python train.py --n_layer=12 --d_model=160 --n_head=5 --n_kv_head=1 --head_dim=32 --d_mlp=448 --vocab_size=2048 --activation="swiglu" --norm="rmsnorm" --norm_place="pre" --norm_eps=1e-05 --positions="rope" --rope_base=10000.0 --rope_fraction=1.0 --qk_norm=false --attn_scale=0.177 --bias="none" --tie_embeddings=true --parallel_block=false --extras=["capped logits"] --init="uniform" --init_std_qkv=0.0372 --init_std_o=0.0 --init_std_up=0.0372 --init_std_down=0.0 --optimizer="muon_variant" --lr=0.000858 --lr_mult_o=1.5 --beta1=0.9 --lr_head=0.00598 --warmup_steps=200 --schedule="cos" --final_lr_fraction=0.0 --batch_tokens=[8192, 16384, 32768] --seq_len=512 --doc_mask=false --train_tokens=241300000 --steps=15480 --dataset="wikipedia_en"
Each number is 500 + 50 x the weight over its row's rms, rounded and kept within 0 to 999. Layers, rows and columns count from 0. Numbers have three digits each. The size before them is the row's rms in percent of the matrix's.

# layer 7 MLP up, 448x160, rms 0.07, rows 232-258, columns 0-79
107:477463496481487535528527544499400541526559564470539523541470514528475591504500510548605464507503514492517603562519570442468549491487537486500529443439489506469487440426462537530495544552444550460518493553465424428470643561522527495515511525
091:504625508456496524530434455466498520490425537518551502521507589541398544502460582520398554524531526568474436489629473527482418538502435592508486377531456541506486542551534570526544540469517529509525534373471473568492432543441548519556468503
103:510471531489605505437523459451463504511455524462549541553550563528522552466423503424493493438455539496524546489543429602527479497463471483569538447506462456508424537511558480452454380438478393550472552458543602562568565566424452421570585625
104:537493442588563492420461527486460550514477452496405517601445572473454479554474497465402558528462460468389520460472580544468495458479467459513569560564483550428491473490519483437432528566460467599452528454482503494492482415463435474479548525
102:465439482521580592495546582529512498503517516559593552455497478510554529521578430467460520485496510584435493465498540516495509577523513464434414469532521498493393598461494533494608576519487501530565433466454467456423507476454495422517482545
117:532492439505521491543522370461457492501485446531484442542572539460427497411578515576508450562477443475541471612574487490511574474483500560571546425533520452543474507499484483499380567481497592415605557477480455598459480478544572553536539582
102:481404549562498456426612476544477504563460419545519445546500462436514566479535574557516558564464426469472555487543427445535498439520496506443529568457634556483462517416546441490498446541525576468565559486478572450540482482474471461463559527
115:504468430467396471462531402530433492403464513508454457545557519503543567398437557484518484499478540528504512446591486564484540433501538573411401529483574563468457562481540522486496496421524548560526484518543458464601494481536532514516478462
091:375542427466519572397542481553485509535447489510487531554496542584624435461542470518505430516532510501457480471425527471428560518478479483515536469579494470518425537477433517597477441551490516466447571504428498441543389509508577551515502555
097:590448519542564508425474535448471555589505545500499508505534387453555480407601563490448479500539427589500484570498563531492463442499485530358505530501550473448505479606524561551414476507494394576496558505564457576427462540551442440566474478
108:505538542446468425536445562518567464545453550483541417442506457567362405553526564418497518586462428449440465568583401491509547485500532489497513422543511491527450492464480476411508552485527497518462605553507565517476535489469529466450494444
099:456441538472421457429404483538569558515517436416516530497493415467476493501541447439584512532515584496558444578428493541530603536529509585516477540387529467402536616433425433431541570439451459541561508619460518474572474537476549494533491552
099:580456537489482455594510503552547478511484449592441441524464568500469434419517484516567489390525549487354463462577521560541523496557445581463378461528537488573525516486496483486456487522402537542559494484452512533464497523528575394522624554
116:459510502437583465477494545556519507506492580480566446606536524514457432518454560484488496528476382399497484482564468523483514476444482439567412524513436506530450453548549432478567515464466601452428526437390459548465515461597442553428542462
100:452565536487531448475546493491556501461477535473501526540554562483469679509593569458563453566445495423500463488527501462516574502511453497571527448502467524582496466432426491408404632482426523482547498566468484507486494462465490466485533500
106:422504517470482562484561492515594403494561590479535586455503506495425423423564524493592410416381442449552509489496482441572512447465515605527585492469441546476507519546491618504551512558524539522477461460479515452544502497567517504524472610
113:446569518499488415452507446477492495397568547514482552503593505469505488462475462542527487499498588495433473476496508541469502584451496551555622435594483509449551464551507497530390540511551407535444498598517493477511563552511432518555441631
096:456515624457483513436519516562502496565580455533481540504518428478488577461561579498540475382469403475463463475420407520490441402464626535546473588479644521541580542421482484512473556641541527392481470444525462447489496450595466524452483520
101:544439611431449541554480445499458509472466459490488467554539446558476542546539523509588502493526450432454442604539584443397518492433480506503572430452428518449538560482468486498505598556499538562415461513473549559425536522483588523517426500
110:608471503559471442524611605467604517433385494506542429529426551415478492497479564475455504436545551466529576507512573508551502496518479485522605484489547389540563433487397469552556465418526443406505400465544483559535567443445526469513450498
086:472528506478543508463448446548491538477547566498564553471399543449535384551511403469435462570530541480458457535619471454603608560440570426513489485530479580506498465546547444504416423498503550502398475497476509502491509502586450448598502517
103:541431571468557453472494478417550523464459452503551501513519495518461564505449465527575577479548406462513500459435476549421541528539552444466434406469513605611428527401513458452500550523456481486569488485430599454538502499456519535610506400
110:485497539456530461533542484537433524454487579529495492572438484455496586555605448503545467616454497561520444478472465417413485515486529566528508482531484530617515503533563496452363454484473625455543532427500545585526576506441517529529490504
095:535501558488476454388454527487524490538500566446436493496444593548603480493502483552415419474472430481438515479459540451527481628361523428478452488506507509531570485439516530490489457453364423500531497529612526545570561569466496521499492566
097:534495518456448534512388558562557539532456457507568490504513430507475518452533524505467462467400514570570405526542454499493467476553512440539517444495510593422443379558476472527529531532496538610449543591574551476583569523455484531508485507
097:493455499517534572484430445522454568522451439549475601433480458533489454553373477536480476459391471464489481509466500477479448563504459483511449527480529439510449493552527443459454604554597506534517432582416508517556476481501467482525434424
110:447394435567480507512566446396559458488519546486450480453546524437462473476397517443508525579526433516440440505408493542520480432449429506549474428490404388546449496513641511484466573486555514438483504516543506458570506532539586465444488507
# layer 7 MLP down (transposed), 448x160, rms 0.06, rows 232-258, columns 0-79
102:468551485516417528466430545550520509494599461552544442563458465411446452599506478411607487468483410543545321534538460584497531565463473525518517470465535520506587449512515559552486462423490566482482451534443462402572588513526492443540453518
092:457462565506449442451592520498393506482561427459386518520488539437580539314596529490496477499526532504477566509472537525534500510492585467494486515533534483432495518471548516526503488578516502503477497560522439493503592430428443444469512451
104:436480473497509516492478512622524522483520399496479475497518492534514359471423477538531443475580450439500431497463401488442462569513523369499436512456464501531545465493489465485476538437495541568487435424449501463470468545512530569526436466
098:463558503445493588455499497423499557527494461549595468452524506506516535531492364565461444388458445520404480481647465474521425446557553551485416512531523530581558498546437514561532546427537598404513445543580499454472466456468491513447547492
104:539459461583558529555447498485610470484550546546533474569531481499426508455516579605527498595483414531491492522440455506554419497456570466491528548520494547535504602561460484374431453554433518524513503571475498498578605550592502527477435518
116:486471487503457451461466555514506470480508408514594529509566503568450445492478470560564488489565524509480528654558467593480504437503437512590504484452464525554454583494545490502496550497513488371530569514462547495457555544420478510495474534
100:481512449600544439448505572543544460451504558512491551472539406524426522482613521552479456462582558538376552562417527471426448505543556442537533444543450446513529507601444478493557551505572517570508433415565507485470485517406483504446528532
115:429510515526524498522464517461539487519441579462513456486441505517474565448448476524457405498438513429485582393460576507490527516433539495506526439500557502476570474466475469389480475437530536516558513599578475505405564455497553462470436499
095:559548541533500530538476466556541470477555456440564487463562472431471555471543512477513523493488511547542503464604532567662496502450542502501445517469474537500565461549435493404548473496542547481511444505599476441502515493458430399462437502
099:398474546538540519540568532459527620487540438556572445455568480516559566504502541396456485491537517490471595496497460506587534520445438465476414495421461485484506552447632534548540558505485502541475450452455525461511502457438493483424487538
108:546600554515506492543456513370477521578570484572573485507520413510567544512491507431572496453605448418530494464428470502476501570518458507495493497470383501431440501547516544469512509504430541522494537523528539414388421489538523501479503530
092:442533618479552491591551527519538508457454512460554419454495546565530434580407513544491472535379547465580456511591465565492444542471510558512440409486537516510553451485519461516428480498554527444443526441519465475501538404505411474471376516
093:518598477512464566548608509488509498639519469472484625446491456467507483552488452519475522444476634490569443565513508575444532566478503483532601547510532482522506398491420438482484547455553584532477503496444447455496544445477528559554467509
118:577486466477521503455573440530491553531507526476499437571550490460502504590459509483439523479523475498456534455460525484540448528388526470605466586444513540555515460471500457371583542528486564501470529506578447564502496513655430510507419484
106:518438505536486458422511558489449506529532463580408523430562533415527455489481489392611458477548553468320504549483432599546499510560543514502521586529563542508487442478504551548578487449577511548515503467425563484473524467540459539410549571
107:478551555545575472433492556441481418426560450482478490514511514483439542467640501481449488508512503493449496479426561497472578579610543556486489539492467615484466467499503521431484426438485421437505461549609449499483490488488522519507493535
116:509522499530505574555539507520622445544513541454489543581533492491451516454393393485513557460530504565476470482494516592554600513491573476508551564598512465469576455485587529468466531451524453514553514546465431576552439431505447541489426481
093:613462420529515502499509495450588501534463557415449539495489554475490461529508462544415511549530510521485540474637514461482583486495355445497580535522414506437469434447476418523462431456461453603470461481431579557455496493500519515447484508
100:493527456635540468482447556495549471477568551436478543497563510418488510604438544499470539491517595561463482476546462571591563511464499480443510493460539491492444415510504414526413416466516562477439485427534441454605503411573435527454508521
111:483518488599473444475535516446517509479580457471513521454481503503418526449424460448520528499463525487534529529522434581494526440559487520482500568465488494450405516482556474454417524584451530464467545489539528490670528464534472545499455479
092:527459505538453502530610528430436473491507396456453470504579517515488555496569577461504492461450463473467530400472571487566443439497497582499583561523531403528479543413430533461543459529541472547535478557547472536452537505440541532550509517
102:476574527463449528531372489418441507466560547477473555439493431544527474505476459450556323446475480470493529529514570426480486538474523598500505494485575456433526573528471489591507570402423561462554560583476582530486592475475448482518399541
111:463474576513497495536544453500477472528552410401610491519441488453458577527557455457485552489514409441520522487476489527478448405544563425536563509403457574589418498512443447447405544533495511468529535465555453559520447492516570545536517490
096:463556490497509516581509503514467525496561602517571417498479575459401546462532524474554426443500484484547465474539507570510435485437541521423498472491384485498598465484653513469497517555460485531492466451462514411500475450537515492406457540
101:523464535546477532416614486572520493476422543540594420499536390470471464488500541449477550402460501451429484421424366431526538476467600510538526509474543499536506494561539476549437478610549478496527464501572459538516552539514546442553531539
097:527574568520512524566569513483461464487471592498421393522551564498430485495486530569563452571592597470419518542491494540479509504486545537467493472489458503577464532428414529537534438516503547422475503511508498397482567568543562448550577469
113:532534403437509529511431494435534489462461455525418475473515552495526519508474499554553536511530505540487533489539461467476486493479509441495572515475587494456525472625479483488440478414501544564371569453494465506504500557496529429370545497
# layer 7 MLP gate, 448x160, rms 0.0692, rows 233-259, columns 0-79
091:475567368462530520497457508551578369542472561529596445600513501525424467559435460542534459479467464437468447457484509421503458541498466560475519468533495506526514533512409475511489495478472520400445520425545541474468460568555537555563499499
103:513466536532442541563450476460490432493576460559500536600489563537466411504517522445573560512571497593524519457417438498518477565488430374411460522557501493516460507507543507417397556497487536521482403554573520570523451411515477517473521499
104:507400571531421452404491435504484472510556521496490549444520455480491557500561536506463454472462435454590499462489580464480481534480468386457502532473559503514512543479532463421475516491498423470547493471477464484544469549541378518472414525
095:545443573570572460492393517510516456433449455506576495575516501515435485429511509576583489537595442493485477499573493473508519554452511487578483510466511503536482438613518471364478435459438464517525637570558527471555528499526466526547465589
117:582525529545420491462444518619444488465649534572488489539527547431434531605508503482546436536446470554499475554518403490504516547447407492487521525530468440490496432482412521515463458511446534500479500492572553527482619470476506515473551533
102:498576491506537423421432550519505391447425504525621442463506536450482478512552483520459387426476608518500445564473513559514517441489626495557541502499502445475535524570508498468452448505526467609452530521566485510548530630453562540464550509
107:431464600490450472428498495491449505460513419458434559409589419544497534546605490491523493552500549509548501619512503470497492549516443447486506492553497434503550533383512502584578577511529561497514442498566515507514506436489466522486459524
092:410439557506491542554423427451454419531478496486429545439510462448463426493580451489471598453530555515503503520477483518461454513529487494492397566632527450401487549483454547520543624480512475432521494535560431450558592502557514529498403476
099:548521464409433403526441469505465476512455548476508482461531501466394429442509485583466527455529539546568454522517469526394530554465530514589471528497415554463510534388473529506465514501447531560510531481589469541519524524629448492425451426
112:509489500513481494430518557413454467546540405588517428525550389570487403474486505513510396492492491468478518502473455489510419516514427597529525432454504416530552523544448499454521577481489470534590581597487521558553565512507468527545419419
097:447474518474536474514551531449537543472504580524495492434425635491495432472448548548510561457548483570522510495564515524432548524480472482369415480556546475540559369494500480586516472533582520487478510450513533412471416491474460500556399457
092:582582450489423493474566407531529486579554467508473515517452508469598544501430527470486503483493510510467511450480538501456587514461584471609541485495491483492493466476426540551434442469471400507555501469467568528529560600571387456445492504
100:582543560460551424547534398404438505544531520568489470515468448533488511490563434483556553529452519490405536483361534441530547542492448455507438549572445406548516469415442473500521500596567541424600563513576463549536522415510459541542419470
105:572526526574567481532500520487438490590495494483502476402617448458529486520448501396576475490501566525477424484544484457475467573579497472532556462478489506505493544523470493627575460473401523510509495489427549522382587427550431497516509525
107:414466414504506517495588575602513471416483518491472516481545485528529497505381551475540483540537461445514463501538445559532411468431586451577552589423558515496443585532425436530470567526491448519431596478467492523525538492545539413477488483
109:485614511528487454534515598518522581468491559566469451526666455548529578508471451512450511466538504505522477579479459416455526503536474494537364552514587509547395545436491518533522487452576550439509563533513499648421506553436509465440515423
098:493417530547476468420405555491490460433444501477523459432552504509467519401448442476600456513491509496460526492474499517505460381536505636504526474495579495439460490469470496553496547490465384513507613466448516533501579484509573483579518543
096:503531505471444503489448562551479503528588521497590563505558446484501462443516496416542451528507443524488519430514552419434485423484580418552500580522498456496502543556511511524546498545444511517609544559445605579469460536509476536480545527
102:509507606501476500464491550511482510493553499493490494504472491446474496486426508580468511529561494480501535490452557413497461438519531518489419429463505525496569493543374395585519484517650553488592543518473478421467428485497473431531484568
082:467473520493542459434464473446472475469504524462500614439437454587495530447469543398457469456515477511466550487519415543493450432454509591533465526475557522491443449495502533395553600442519440496607470417471490556566530514508585512447585484
100:555430513523540467464495541526583518514433430493526469603517491409384554553519642507513506484541508482462507480495407448425559527550536519459526412447505555546432443470490425369465468520545458526448563440558504487452538530544451536515516572
111:413503457468640442444551477557537529566496504571496546532418512475453468552563641554505484493566497516489466487579433478558410514503485546432457453518420553555512456554534607501512468487462588415536499576576526460449452520450508533509496442
103:518546454504470452518580476579548473582406480574495562507509549596513487443571543446531509461501533587446433440436539496540521525497512535494487490490465498425490462552598393606512461507464450535526549446449456530601491488587545429486401584
099:508534500419540479496457531562412497567495422500431539468583479564482518509509596558483487473576508530445416461478574446540430572579564463508490488516503475467510450575553620474490527583466523530467488434505554470495405514504458523489459474
092:497521476497547536544575495501464496504487591409486425444536589477429488512588546586596501559598541489465479535515542633500507515512523581443586598563458517416519482498507493514551441530449547505480511458506327447458526545502476520573489479
109:535399569519471539562472483524472557464453505540431535563464531547525576404516549491508538550419470479522464494472490454520478486458548472453505488361524504532544460539406517488507481573527499537488498454605545456516398487573549374487554448
104:540404394472528507554500536477447505524496437531529489476543464483482412436383572501550582520578513472549484557578510534416447505538475440448542539413479525592429587528536525411510425450556568455563550567453523575451507535443485518465479491